config = dict(
    head_dim=64,
    hidden_act='swiglu',
    init_std_down=0.00373,
    max_steps=4192,
)
Each number is 50 + 15 x the weight over the matrix's rms, rounded and kept within 0 to 99. Layers, rows and columns count from 0.

# layer 3 MLP down (transposed), 832x320, rms 0.121, rows 50-63, columns 240-319
60 70 61 42 70 81 44 42 81 45 47 28 45 55 36 61 38 30 40 42 36 35 48 59 62 43 65 51 48 47 67 68 38 39 27 35 46 29 30 53 45 81 51 38 81 12 39 36 40 37 34 68 11 23 65 31 53 21 57 21 34 63 60 56 48 70 46 30 66 51 48 59 40 53 56 97 37 44 70 66
41 49 69 70 51 83 35 63 35 62 69 50 73 35 32 50 63 26 58 76 69 45 53 39 27 30 51 76 50 66 19 52 41 47 49 11 44 37 58 37 46 52 58 55 53 30 27 58 74 41 41 46 34 32 19 67 35 46 63 64 51 54 61 53 53 69 66 31 45 75 37 58 29 65 51 44 58 57 83 80
34 52 50 65 56 53 50 60 42 25 46 58 59 54 50 61 17 61 40 50 21 43 32 49 60 30 52 68 27 61 13 44 49 75 52 57 48 57 47 42 55 44 56 39 40 58 55 49 68 49 62 65 62 25 73 52 14 49 49 84 88 35 24 64 53 34 61 92 64 54 27 59 69 59 67 58 68 52 43 75
57 29 48 62 22 84 39 70 24 47 52 36 47 37 33 52 23 31 70 55 74 65 41 52 63 51 49 57 33 67 39 72 41 44 61 47 55 29 54 40 37 57 34 60 43 54 63 21 34 74 20 37 30 67 40 68 64 31 42 37 46 29 30 78 47 42 68 64 54 43 68 55 65 48 61 24 58 56 31 71
48 62 61 44 46 54 82 52 40 39 63 74 44 62 77 24 58 30 45 39 32 28 76 59 66 48 57 46 36 35 53 30 45 47 49 59 48 24 54 21 42 36 38 25 65 84 60 56 45 72 28 34 43 55 65 45 44 47 51 60 71 32 25 63 57 28 52 51 54 68 47 63 61 51 42 79 44 58 22 43
76 44 68 29 32 78 60 67 61 41 43 53 49 52 54 50 52 53 52 26 56 33 57 54 73 65 38 46 46 67 76 23 30 68 69 52 31 79 60 37 54 15 46 37 61 60 64 53 37 50 26 83 67 60 48 45 57 45 25 71 62 65 41 62 58 37 38 70 53 47 24 33 13 74 61 38 59 40 71 46
60 55 53 43 71 45 55 36 57 99 60 46 75 87 37 45 50 63 75 51 64 77 21 71 49 34 45 29 49 63 76 67 68 43 29 57 54 53 42 64 52 67 43 59 58 42 20 42 59 78 55 54 49 77 55 32 41 54 28 54 26 67 52 56 02 48 67 62 68 39 55 70 43 66 68 43 61 88 72 61
56 43 83 61 50 60 51 37 60 22 14 53 37 59 63 49 51 17 33 49 49 58 42 63 70 80 38 50 74 62 52 72 98 44 36 59 58 67 50 43 32 34 41 66 50 59 46 29 36 25 43 49 69 77 45 70 47 52 30 55 61 55 42 72 60 49 35 56 72 37 42 44 26 50 34 68 77 33 33 52
30 41 66 60 49 31 50 59 54 56 56 48 30 56 69 23 48 66 68 60 61 40 52 51 47 53 27 28 31 73 35 27 58 52 71 45 71 62 32 60 63 70 62 24 63 43 69 39 61 65 69 63 43 49 57 46 51 20 68 42 54 55 36 70 46 69 31 00 64 34 73 59 55 33 47 38 48 65 89 22
31 55 65 79 40 54 27 20 64 72 29 24 64 18 53 39 55 41 44 76 51 46 46 57 55 45 36 65 24 56 45 77 51 80 30 40 50 55 55 44 51 66 49 57 24 02 43 62 74 58 37 58 41 83 72 46 46 49 71 47 50 57 48 53 44 08 68 53 42 55 55 79 48 27 50 43 68 48 41 43
43 53 57 49 48 29 76 50 70 71 34 42 41 40 49 39 50 86 48 76 43 61 59 61 76 40 32 32 61 59 37 74 73 67 47 45 49 08 36 51 83 48 36 41 26 62 47 50 31 41 68 58 15 44 74 51 36 39 37 63 45 30 43 71 77 75 47 54 51 39 55 64 46 43 39 64 66 50 56 66
24 55 65 53 43 77 63 37 60 36 78 54 53 35 49 43 42 87 52 64 53 62 50 51 63 85 59 39 60 43 45 45 57 51 46 80 49 52 70 61 44 30 45 55 70 63 57 69 58 46 71 50 74 46 53 05 37 49 56 57 31 24 21 20 40 33 46 31 42 72 58 55 48 45 66 84 51 44 39 35
69 51 41 30 53 36 40 32 47 68 76 73 35 28 70 81 57 38 45 44 64 79 29 41 24 68 33 62 57 68 54 39 37 47 35 67 42 69 67 41 52 59 65 20 36 63 45 19 56 60 34 37 22 39 40 18 38 59 37 35 47 49 59 62 53 44 27 52 40 37 55 38 36 55 31 74 52 49 65 50
58 70 33 57 49 32 62 50 16 65 72 41 77 90 35 50 62 61 69 52 51 26 37 72 45 29 45 51 51 40 53 58 51 35 48 42 25 81 82 53 49 68 60 37 29 62 73 46 45 73 27 27 55 38 13 37 44 54 67 33 63 63 70 36 58 55 38 30 50 18 44 64 59 55 38 58 34 66 25 64
# layer 3 MLP gate, 832x320, rms 0.13, rows 51-64, columns 240-319
70 51 55 46 42 44 55 33 45 55 53 48 48 58 43 46 60 53 46 84 48 50 49 45 35 41 50 34 54 35 25 77 58 46 66 25 64 46 54 61 40 39 55 56 37 01 58 59 36 59 55 37 85 44 48 61 76 74 56 50 38 35 43 38 30 59 64 35 48 20 74 27 30 55 24 22 50 63 26 30
40 28 51 60 35 83 73 37 64 66 43 53 34 62 31 23 87 53 30 66 67 41 50 19 37 63 50 39 23 53 45 36 31 59 49 43 54 42 34 54 41 34 81 78 60 49 11 53 79 88 62 82 57 36 26 65 46 27 65 49 53 36 51 48 40 66 38 40 52 65 61 41 50 37 53 55 35 33 57 43
52 44 56 69 54 45 29 39 73 62 27 70 28 56 28 35 61 48 44 57 44 22 61 60 33 54 71 76 50 67 87 64 38 47 48 46 58 77 43 68 55 71 39 45 35 52 48 51 65 45 72 35 69 50 60 50 24 36 45 42 65 40 56 33 66 61 36 60 38 65 73 32 49 22 75 45 75 55 53 30
30 43 13 41 48 54 69 44 30 49 45 34 26 88 67 40 58 22 63 54 71 54 47 62 66 65 75 54 71 24 29 35 80 61 40 42 60 44 62 25 18 48 58 45 48 41 60 97 62 19 42 21 26 36 47 48 72 79 45 36 42 28 40 45 32 50 26 58 38 34 49 75 52 67 32 46 49 59 69 83
59 41 29 32 54 58 28 55 46 55 52 28 75 57 42 52 31 68 53 76 47 70 57 66 53 50 63 27 57 47 57 60 41 19 51 61 37 41 53 47 18 76 54 46 61 61 66 53 67 33 69 25 51 39 52 81 46 60 80 41 44 68 72 37 82 53 40 40 45 59 51 43 33 75 61 36 41 91 66 38
57 30 55 44 33 62 32 39 21 38 40 37 43 43 50 40 38 55 52 68 61 44 51 58 37 61 56 42 44 36 45 36 33 28 40 52 60 67 65 53 54 74 58 41 16 55 56 50 30 43 43 51 40 74 32 36 71 61 58 39 64 55 82 61 68 29 52 49 43 69 61 29 61 46 61 63 62 64 77 34
37 28 47 78 62 71 46 23 35 65 71 41 37 63 49 75 40 54 57 50 54 32 66 48 60 21 53 38 33 32 50 65 42 59 58 53 30 28 40 66 57 57 34 40 80 30 46 73 52 53 71 43 54 28 51 38 41 46 70 62 37 79 67 41 37 68 38 10 70 72 68 43 28 54 64 31 57 80 49 71
34 72 24 42 23 62 66 63 32 37 50 54 61 65 35 64 54 57 54 63 81 57 37 69 64 32 44 39 83 42 48 55 55 71 51 47 57 55 64 51 62 48 33 68 36 45 37 20 38 29 56 37 69 58 50 39 77 75 58 76 44 25 25 33 50 40 40 67 33 55 27 38 40 51 42 57 63 76 39 38
63 66 69 20 29 49 63 79 46 44 40 62 35 58 62 32 81 69 80 44 80 48 45 62 30 40 37 29 49 57 62 61 54 24 52 79 47 47 46 47 65 63 65 44 35 81 59 62 74 51 36 45 58 38 70 46 46 49 43 57 49 21 44 42 53 41 40 61 58 52 36 29 26 79 41 54 64 84 44 38
53 52 44 56 37 47 63 63 43 72 29 53 35 56 57 38 41 55 46 59 63 52 52 65 46 40 62 44 33 34 18 38 43 55 43 55 74 35 53 47 49 45 51 83 43 66 27 42 58 35 41 42 25 60 52 68 54 92 67 61 47 46 33 26 58 57 37 64 47 41 86 57 33 39 68 31 48 54 61 53
47 52 59 53 43 68 57 24 59 44 49 36 58 52 52 41 32 33 37 54 57 59 45 47 63 51 60 46 44 53 58 61 59 30 58 55 50 11 64 39 51 69 55 58 64 57 79 27 50 50 16 43 82 70 31 33 75 64 59 46 47 35 46 36 25 59 46 60 38 53 38 43 45 50 57 45 29 64 48 46
47 46 34 49 48 45 35 47 72 55 66 48 43 78 47 42 64 40 31 50 70 56 72 61 55 52 64 62 55 40 04 45 56 44 65 40 56 46 58 44 61 35 36 48 61 52 31 32 50 76 63 25 60 35 50 51 48 60 31 41 30 21 34 73 58 49 51 20 52 56 58 48 23 50 52 55 41 46 29 60
38 85 44 40 60 79 32 34 39 69 59 46 66 40 71 41 47 61 70 68 47 66 52 65 56 53 54 15 58 25 57 56 68 70 26 40 47 50 61 50 50 58 35 51 56 63 54 31 45 76 26 49 73 55 21 30 27 67 61 20 60 54 54 23 15 22 55 34 56 56 36 56 30 65 36 43 66 48 42 66
22 73 51 65 42 29 64 44 70 49 59 38 51 37 72 68 72 62 64 63 45 59 71 49 70 61 51 57 49 64 39 57 63 55 55 65 35 34 56 39 46 56 59 39 21 55 45 38 62 73 40 59 48 21 67 51 50 42 17 70 72 28 69 33 39 40 65 45 56 34 44 45 29 36 68 32 47 59 70 50
# layer 3 MLP up, 832x320, rms 0.133, rows 51-63, columns 240-319
43 38 55 76 57 51 42 52 56 43 59 77 65 75 30 73 35 58 29 36 70 69 53 51 31 53 42 48 65 62 52 43 47 50 75 35 66 46 32 80 74 43 62 70 37 55 32 36 39 41 52 30 49 50 33 69 51 42 40 62 79 44 15 38 52 82 47 54 51 45 36 26 33 64 57 40 50 42 74 57
55 42 56 53 41 61 69 61 61 39 30 63 64 49 55 58 38 46 38 70 28 76 47 42 58 77 65 38 45 37 45 34 29 40 51 39 66 27 35 60 86 78 59 52 71 80 70 39 64 32 74 54 69 24 52 40 46 59 54 68 37 72 19 38 71 50 50 78 69 72 39 56 38 58 40 62 34 65 69 41
49 56 50 49 19 53 77 48 36 11 56 18 58 16 41 51 57 65 39 35 49 81 47 42 78 51 66 32 51 76 46 57 59 44 48 37 61 30 43 56 55 49 51 48 18 47 67 38 37 56 53 74 23 52 44 52 51 39 49 54 44 51 42 46 36 50 43 40 75 65 56 38 33 35 34 69 39 42 70 55
49 64 67 36 70 51 55 62 69 30 81 60 47 48 40 52 15 60 61 44 62 27 62 52 62 53 78 43 61 31 37 40 59 71 52 71 37 55 58 52 64 57 25 53 73 58 80 63 64 37 53 57 38 26 43 42 35 54 62 39 41 50 75 62 23 48 26 60 26 49 84 37 54 59 45 79 60 32 40 27
55 56 66 58 63 47 58 43 61 63 59 51 27 47 61 48 48 29 10 39 38 50 53 43 58 61 44 51 51 71 42 71 59 66 38 53 57 56 81 41 54 59 60 36 53 79 34 70 29 14 45 86 42 37 64 48 45 78 66 58 61 52 27 58 59 49 37 66 61 52 09 43 38 62 50 74 39 41 51 36
59 25 62 55 54 45 52 54 78 77 55 57 58 53 49 55 34 39 83 46 58 35 64 74 51 45 39 59 43 69 62 63 60 54 80 65 58 32 71 45 28 53 57 56 36 76 40 87 43 33 53 42 45 31 53 38 49 20 35 57 67 38 41 51 40 37 52 62 50 56 21 79 55 40 21 65 52 25 59 21
44 50 60 18 48 44 36 46 64 59 45 64 24 57 25 35 39 58 26 57 54 53 46 34 44 60 40 41 60 82 52 64 36 57 40 55 27 72 80 64 55 39 22 45 53 49 43 39 39 46 21 41 64 59 51 25 31 59 19 47 44 66 32 57 47 51 52 57 58 51 53 04 63 55 51 79 41 37 32 41
55 47 40 41 65 28 40 51 34 48 44 36 38 70 63 39 34 51 54 73 50 52 46 61 42 40 34 34 56 50 46 37 63 65 54 56 72 39 47 51 32 49 46 44 57 67 65 38 36 29 66 17 60 63 53 55 63 61 56 86 40 68 45 31 58 61 56 48 32 43 46 60 27 48 63 34 44 35 48 56
55 42 55 46 45 85 77 86 38 43 30 53 49 49 36 48 61 72 35 34 75 31 58 63 34 50 30 47 56 66 53 64 54 51 39 65 48 49 34 46 53 85 39 15 40 58 36 51 56 39 23 42 52 48 56 31 61 67 64 48 38 43 22 53 45 27 68 57 46 87 36 61 40 39 39 55 62 44 70 28
36 32 50 50 63 80 33 39 61 51 66 51 58 68 60 76 31 55 35 85 42 36 38 63 48 29 56 48 66 40 63 44 51 53 53 34 43 43 70 33 54 48 39 51 37 58 40 50 80 70 75 31 60 54 37 61 40 40 59 45 66 57 47 43 30 46 68 60 42 35 55 59 83 59 48 36 30 72 74 62
30 41 52 28 30 42 31 34 62 62 47 56 14 61 66 48 65 52 41 67 57 68 61 33 68 60 49 40 39 83 59 62 46 00 63 41 43 37 39 33 30 40 67 82 73 42 31 28 29 47 32 60 33 65 18 54 68 45 77 56 44 53 41 52 59 44 57 77 34 59 60 33 68 62 53 40 46 53 58 40
30 33 45 44 46 59 61 62 27 63 39 50 61 46 42 43 39 34 73 37 46 28 35 47 31 66 69 27 60 44 38 52 59 65 35 56 47 41 41 37 20 83 52 29 61 36 36 58 62 06 24 72 55 37 44 55 65 42 59 51 78 37 33 32 41 41 48 43 36 27 45 57 37 64 37 47 51 57 36 55
55 70 38 35 34 50 52 38 50 65 31 43 54 39 69 50 48 45 48 78 72 54 64 64 60 53 49 44 81 41 70 52 41 41 58 41 62 32 47 63 53 40 37 68 34 67 28 38 58 67 30 41 60 37 76 59 38 49 34 39 35 51 67 35 71 55 36 55 44 15 33 69 54 20 64 48 71 80 55 37